From a checkpoint of a small transformer trained on Wikipedia.
Architecture: RMSNorm before each block, rotary positions, no biases in attention or MLP.
Training: a variant of Muon for these matrices, 131M tokens, 4001 steps.
Each number is 128 + 32 x the weight over its row's rms, rounded and kept within 0 to 255. Layers, rows and columns count from 0. The size above them is the row's rms in percent of the matrix's.

# layer 3 attention query, 64x128, rms 0.0987, rows 38-62, columns 64-127
size [ 93  75  81  92 105  85 106 103 100 100 107 105  98 104 103 107 109 113 119 109 104 108 105 105 109]
[[117 152  73 121 163 141  62 150 107 109 115 177 127 129 153  55 198 131 125 119 145 109 114 126 150  58 142  85 134 132 153 140 130  94  70 144 133  66  88 168 116 100 105 135 101 167 163 149 153 165 135 150  97 161 121 114 138 178 103 148  91  90 128 149]
 [177 104  88 106 197 159 123 107 123 140 153 160 104  95 117 139 158 129 151 168 169 108 160 135 190 125  55 176 122 164 115  88 144 114  99 132 132 142 217 123 137 128 151 190 126  81 122  86 123  88 115 125 128 124 149 149 127 142  98 154  73 137 131  55]
 [152  62 128 100  61  40 132  98  99 185  90 115 147 151 150 132  57 138  74 104 114 157  80  86  80 162  97 111 101 157 115 142  78 186  98 103 197  83 191  97  91  65  92 116 172 135 185 111 109 120  95 143  93 131 119 138 101  68 165  69 119 138 131  99]
 [101 123 130 186  80  96 168 127 156  82 111  76 124 149  85 136 181  99  92  72 154 135 137 134 126 103 159  48  67  57 131 129  70 127 129 132 139  68 141 140  97  81 168 119 142 140 176 132 114 144 142 111 102  72 125  72 160 129 111 155 153 162 126 133]
 [125 118 187 102 155 177 116 121  95 100 156 128 154  91 178 159 203 118 133  79 157 168 138  88 114 133  96 138 178 143 135  72 107 104 146 116 179 157 104 117  88  77 107 146 154  97 120 114 109 122  70  75 137  91  84 144  89  96 145 170 137 131 106  96]
 [110 118 156 107 136  75 223 123 136 132 122 129  98 148 109 154 137  89 128 174  84 177 104 144 132 109 114  58 123 125 112  85 138 185 138 148  99 115 106 127 173 104  94  93 201 119  90 166 196 120 178 145 134  70 177 102 115 122 140  95 161 127 162 129]
 [185 174 106 179 119 109 168 146 185 156 107  78  93 138  94 127 101 138 155 148 140 145 116 180 130 127 171 162 142 125 190 104 112 115 134 118 137 129  60 125 152 135  91 144  92 171 107 106  98 123 192 167 148  72 126 101 134 132 165 131 154  92 141 178]
 [104  99 118 180 126 136 146 119 143 178 177 204 117 165 144 155 139 104 101 126 184 121 144  97 108 126  97 111 158 156  89  61 127 201  87 151 149  78 144 142 106  72 115 127 111 124 116 117  99 123 138  85 109  88 150 128 176 201  46 133 100 114 158 129]
 [164 138 176  67 146 131 164 109  73 118 102  76 188  91 116 104 146 106 134 123 156 150 137 176 128 118  66 123 131 103 155 101  71 144 119 103 116 141  84  95 122  55 148 165 164 113  75 166  84 113 170 131 134 149 128 137 123  64 114 153 209 159 126 121]
 [157 118 159  93 118  84  65 122 120 153 150  66 195 136 130 144 141 151 105  97 130 123  70 162 180 133 120 100 123  34 155 127 108 123 137 116  83 155 127 104 115  96 166 136 165 113 157 130  84 122 145 135 114 127 162 153 179 146 157  88 146 150 113 110]
 [181 143 117 164 177 200 150  96  76 151 126 148 117 139 121 131 168  86  83 115 167  97 113 136 146 111 114 167 133  97 130  96 109 157 111 118  59 149 120 151 179 145 139 148 123 205 210 114 112 128 129 135  86 136 127 136 178 147  96 218  94 135 182 166]
 [176 140 125 117 146 133 150 112 211 145 173  79  77 200 106 115 141 109 113 163 147 143 132 114 135 145 125  87 116  96 139 162 137  47 146 135 160 169 101 105 178 173 145 149 127  18 181  80 139 102 122 114 214 122 139 145 114  96 160 107  87 108 166 146]
 [114 187  80  88 130 125 109 218  96 142 125 178 135 112 147 131 134 167 135 131 102 142  64 149 143  87 170 120 149 153 108 141 174  90 108 149 114 152 154 132 117 134 101 105 161 137  48 132  85 119 148 122  79  95 128 130 154  86 103 117 110  83 101 105]
 [169 151 106 181 104 126  86 129 103 123 122 126 134 116 161 147  82 121 138 118 112 142 147 161 103 183 184 202 162 135 127 159 152 112 145 103  91 208 166  70 116 119 118  95 172 154 135  70 168 107 167  79 103  89  90 134 119 141 117 132 179 133  98 136]
 [131 167 108 119 137 103 145  85 173 156 139  81 120 121 143 108 146 155 139 136 107 159 162  79 172 154 133  79  68 171 132 116 109  95 124 158  96 139 156  90 138 145 150 123 112 112  87 149  98 152  51 203 160 122  87 136 162  98 145 226 113 160 131 103]
 [126 167 180 142 159 153  92 125 166 100 102 133 191 113 138 130  93  87 134  81 150 164 138 119 139 130 157 151 119 151 134  94 170 114 144 128 139 114 122 111 194  63 166  85 111 129 148 103 144 144  49  96 115 172 100 127  97 179 158 105  65 119 127 143]
 [200 128 155  87 112  96 125  96 129 137  93 147 154 112 134 164 179 111 133 108 155 139 120 168  95 188 154  99  56 131  99 191 182 106  62 109 122  72  59 172 131  71 168 122 117  95 117 115 155 124 104  89 117 112  90 111 148 177 168 124 122 180 114 102]
 [116 154 176 102 156  84 125  57 142 128 121 127  83 163 108 141  76  97  95 156 101 117 117 102 117 102 108 133 124 103 142 153 131 123 157 128 118 129  70 144 210 107 145  65 110 121 133 168 105 104 136  74  67  53  91 110  93  81 142 168 100 125 158  94]
 [178 132 154 172 141 101  37 139  87 100 102 129 126 124 163 135 126  82 104 127 131 102 107 115 103 147 148 129 154 196  74 179 150 174 107 171 104 165 106 128 101  86 110 141 119 129  82  94  64 153 159 163 159 108 124  84 180 114  96  98 124 106 146 131]
 [105  97  64 152 119 102 167 101 116 145  88 101 156 147  27 121  74  92 131 130  88 170 103 140 142 167 135  75  97  91 119  89 133 164 153  51 145 121 102 161 153 137 151 120 117  99 112 132 134 116 153  79 145 103  61 152 147 115 149  97  89 113 104 123]
 [172 111 145 141 155 124 123 105 117 102 146  83  57 145 133 161 130 152 124  93 102 110 200 157 179 122 101 140 139 151 118 135 123 159 179 165 165 146 198  92  63  82 135 117 111 155  96  91 146 135 156 126  83 124 130 165 157  93 124  90 116 154 101 153]
 [145  84  88 143 146 145 163 122 122 146 158  99 172 131 139  90 169 166  77 177 126 123  93 137  78 100  58 181 150 109 159 108 167 130 147 168 115  86  83 172 151 112 189 132 115 123 109 135 198 158 190 136 149 137 133 154 125  64 143 114 171 150 113 144]
 [108 134  94  92 118  97 115 134 186 197 152 129  95 119 123 105 119 155 163  93 160 117 121 151 135 169 151 140 173  93 130 142 132 202 154 133 135  84 206  99 178  81  93 180 113 127 139 161 121 106 125 140 162  95 147 131 201  76 105  85 111  94 159  98]
 [131  92 123 119 121 115 107 188  74 117 186 116  99 143 113  92 143  80  75 130  93 131  86 137 113 166 160 152 174 129  96 108 157 139  95  98 121  95 146  90  86 132 165 187 142 202 106 171 150  81 145 153 171 105  94 134 137  98 170 119 186  48 139 116]
 [130 111  95 171 204 167 109 120 165 120 125 117 135 178 133  76 125  92 161 126 129 144 130 141 147 161 117 183 142 150 109 108  86  85 157 140  73 138 136 128  39 135 138 144 167 109 113 160 203 166 129  89 130  99 113 131 102 148  83 147 136 108 131 182]]
# layer 3 attention key, 64x128, rms 0.102, rows 38-61, columns 64-127
size [ 87  85  88  88  94 105 111  97 114  96 100 123 111  95 103 101 103 113 102 103 102 104 106 105]
[[ 84 159 157 119 129  96 177 164 120 104 119  92 130 119 152 129 103  74 148 148 132 116  89 109 115 121 141  89  68 153 103 166 137 155  92 181 137 120 155 152 181 128  45 150 100 125 180 162 104 147  82 151 162 199 179 108 129 115  92 143  87 171 138 123]
 [190 120 142 101  89  84 199 147 133 159  84 107 103 137 142 152 175  79 126 134 104 160 160 143 112 150 176 139 158  62 122  92  96 178 106 114 157 110 100 143 146 190 177 163 123 158 153 122 153 159 146 131 103 147 103  96 111  97  73 124 179 129 108 122]
 [130 162 127 131  96 147 123 145 125 117 140 146 125 141 181 123 158 215 150 110 139 147 115 174  92 162 147  82 150 153 172 129 191 104 141  72 174 169 125 117 118  81 112 128 101 134 105 138 150 133  95 120 165 149  41 158  84 107 129  76 136 134 100  92]
 [140 122 166 104 139 170 166 110 113 176  88 152 118 125 127 139 148 140 146 166 183 157  98 117 148 101  69 128  71 112 135 136 102 157 138 169 159 135 112 125 153 142 118 113 137 129  67 146 152 125  46 143 109 171  72 189 116  78 189 132 101  48 129 121]
 [200 118  94  92  75 101 149  95 111 126 141 110 181 150 118 106  97 127 162 196 125 110 183  84 123  71 101 128 142 102 116 122 143 121 153  93 135 104 159 145  78 198 136 111 175  76  99  88 161 131  81 145  56  95  97 105 164 193 138 100 103 133 118 155]
 [147  95 102 187 160  86 129 163 139  94  57 163 167 147 179 125 151 191 167 100 143 112 109 101 108  89  96 100  61  62 147 129 173  77 168 171 190 144 130 114  77  89 110 120 112 157  63 159 111 122  90 118 111  93 123 134 108 136 147 149 110 109  60 138]
 [107 153  90 138 188 134 121 145 145 115  63 188 155 154 112 128  91 168 172 101 163  99 118 155 127 105 122 136 117  77 148 124 129 139 113 135 154 121 114 131 135 115  70 114 130 135  99 144 141 158 180 151 199 199 153 108 128 158 102 162  83 117 125 184]
 [134  88  40  86 119 113  89 123 127  85 136 177 125 145 100  79 130 151 112 122 155 136 138 134 141 162 134 110 115  81 165  87 128  45 128 108 125 162 145 128 111 168 134 175 116 185 124 170 147 116  89 161 153  99  66 100  65 130 114 130 107 148 128  96]
 [114 100  95 102  31 106 101 129 120 165 158 135 138 105 164 104 111 131  93 170 148 167 118 137 110 206 175 118 158 138 151 148 189 116 123  70 109 152 127 163 100  75 146 112 148 121 108 131 110 112  91 108 165 116 114 103 158 203 132 146 180 106  60  50]
 [128 150  91 131 134 117 155 108 113  86 114 138  83 111 102 100 153 146  99 176 113 116 123 150  88 114 134 131 136 134 117 118 105 101 168 116 133 118 208 163  81  98 123 117 118 168 205  78 165 145 137 141 148 160 125 109 153 114 108 170 125 184 195 122]
 [137 110 168 145 107  97 125 126 135 147 117 103 125 103 169 121  92 146 126 124 116  61 157 116 154 107  97  87 135 127  91 218 163 124 149 165 182  93 116 113  76 157 145  44 112 111  79 145 155 149 197 117 119 138  73 130 132 120 142 123 126 107 104  88]
 [150 112 194 120  65 136 118 134 130 131 135 143 116 100 137 117  66 180 134 104 120 162 115 109 125 180 101  85 154 129 112 116 108 119 141  93 118 128 125 109 102  99 163 102 143 146  90 142 150 120 146 102 115  84 122 111 144 124 121 138 182 223  57  92]
 [210 163 185 160 121 185 143  54 118 127 107 117 152 103 116 143  71 133  94 139 111 104 170 129 103 161 147  77 139  99 190 129 175 107 131 106  84 146 155  83  92 129 136 118 151 124  83 128 135 131 137  85 126  98 108 169 189 149 191  57  99  94 102 164]
 [148 149 136 115 133 118 132 168 163 153 163 130 129  88 126 130 118 109 103 101  85  77 127  71 179  93 145 128 123  49 145 125 122 142  94 191 128 135 168 188 152 126 145 149  91  85 143 114  94 123 128 197  87  85 131 101 112  82 152 141  37 161 103 114]
 [127  71 108 127 149 140 144 180 142 128 132 167 159  75 109 183  94 129 141 113  96 138 134 133  77 182 106 195 118 134  94 162 118 124 163  99 149 117 159 143 138 138 146  83 116 153 132 116 132  67 109 129 133 132  72  99  92 155 105 100 127 101 133 149]
 [103 155 100  83 173  89 208 146 104 163 152 175  84 154 158 144 161 111 107 181  76 151 104  87  92 134  66 162 117 108 150 151 139 165 162  56 144 108 112 140 120 128 108 171 156 136 118 141 151 142 142 157 121  84 179 100 165  89 123 158 122 165  86 126]
 [151 111 126 144 112 183 174  94 103  77  91  98 153 119 124 184 105 107 145 190  91  76 139 109 131 132 135 107 128 155 125 132 192 182 192 146  89  92  84 183 121 125 155 173 123 156 115 148 168 110 153 148 125 162 161 141 163  88 160 110 102 125 137 125]
 [154 156 112  76 106 110 163 176  86 118  99 168 236 105 161  88 162 157 154 106 182 129 110 121 147 112 119 135 124 166 139 156 133 135 192 110 153 123  78 132 151 133  86 148 141 154 156 128  54 161 205 141 135 109 129 103 124 125 132  94 113 108 100 148]
 [154 125  89 110 125 129 131  96 142  87 135 152  93 143 100  56 110 126 183 130 127 117 109 140 161 151 108 147 144  87 112 123 138  87 167  71 125  96 173 109 148 121 160 101  82  64 152 165 176 103 110 107 145 146 160 137  94 102 255 201 109 120 115 128]
 [149  61 179 123 103 153 103 147 124 173 109 138 125 130 179 148 131 151 125 131 157 118 184  59 112 115  89  79 102 176 141 193  90  90 122 146 138 117 142 119 122 162  84 179 107 169 165 128 114 182 143 134 159 137 124  90 104 154 136 166 141 144 147 161]
 [103 164 139 110 188 100 146 202 161 102 152 134 138 154 114 104  78 126 160 113  63  97 133 149 143 125  86 113  73 146  83 165 137  93  93 183 108  86 140 171 171 128 102  96 175 193 180 144 122 129  48 145 133 124 124 149 130 168 145 211  70  90 156 157]
 [167 126 120  88 120  86 177 121  89 147 104  94 130 185  84 141 125 136 143 128 134 109 113 124 131 163 201  85 170 150 106 112 148 120 142 117  94 128 142 137  54 125  73 165 125 115 116 102  55  88  49  98 147 128 150 142 124 106 155 144 139 148 143  65]
 [147  89  87 113 126 151 127 141 131 108 115 134 172 173 111  97 128 115 182 120 124 118 153 138  94 121 149 142  76 158 129 168  80 115 135 146  86 214  82 165 107 156  86 114 151 137  76 170  70 138  91 151 132 150 101 103 119 165 118 158 145 157 146  88]
 [126 133 159 150 153 132 143  88 155 134 129 154 134 120 145 143  90 141 114 115 153 121 185  66 133 115 148 100 114  75  97 120 117 114  61 175 121 151 176 108  88 146 105 151  34 177 109 141 122 146  88 128 115  90 104 103 114  92 124  96 150 112 119 157]]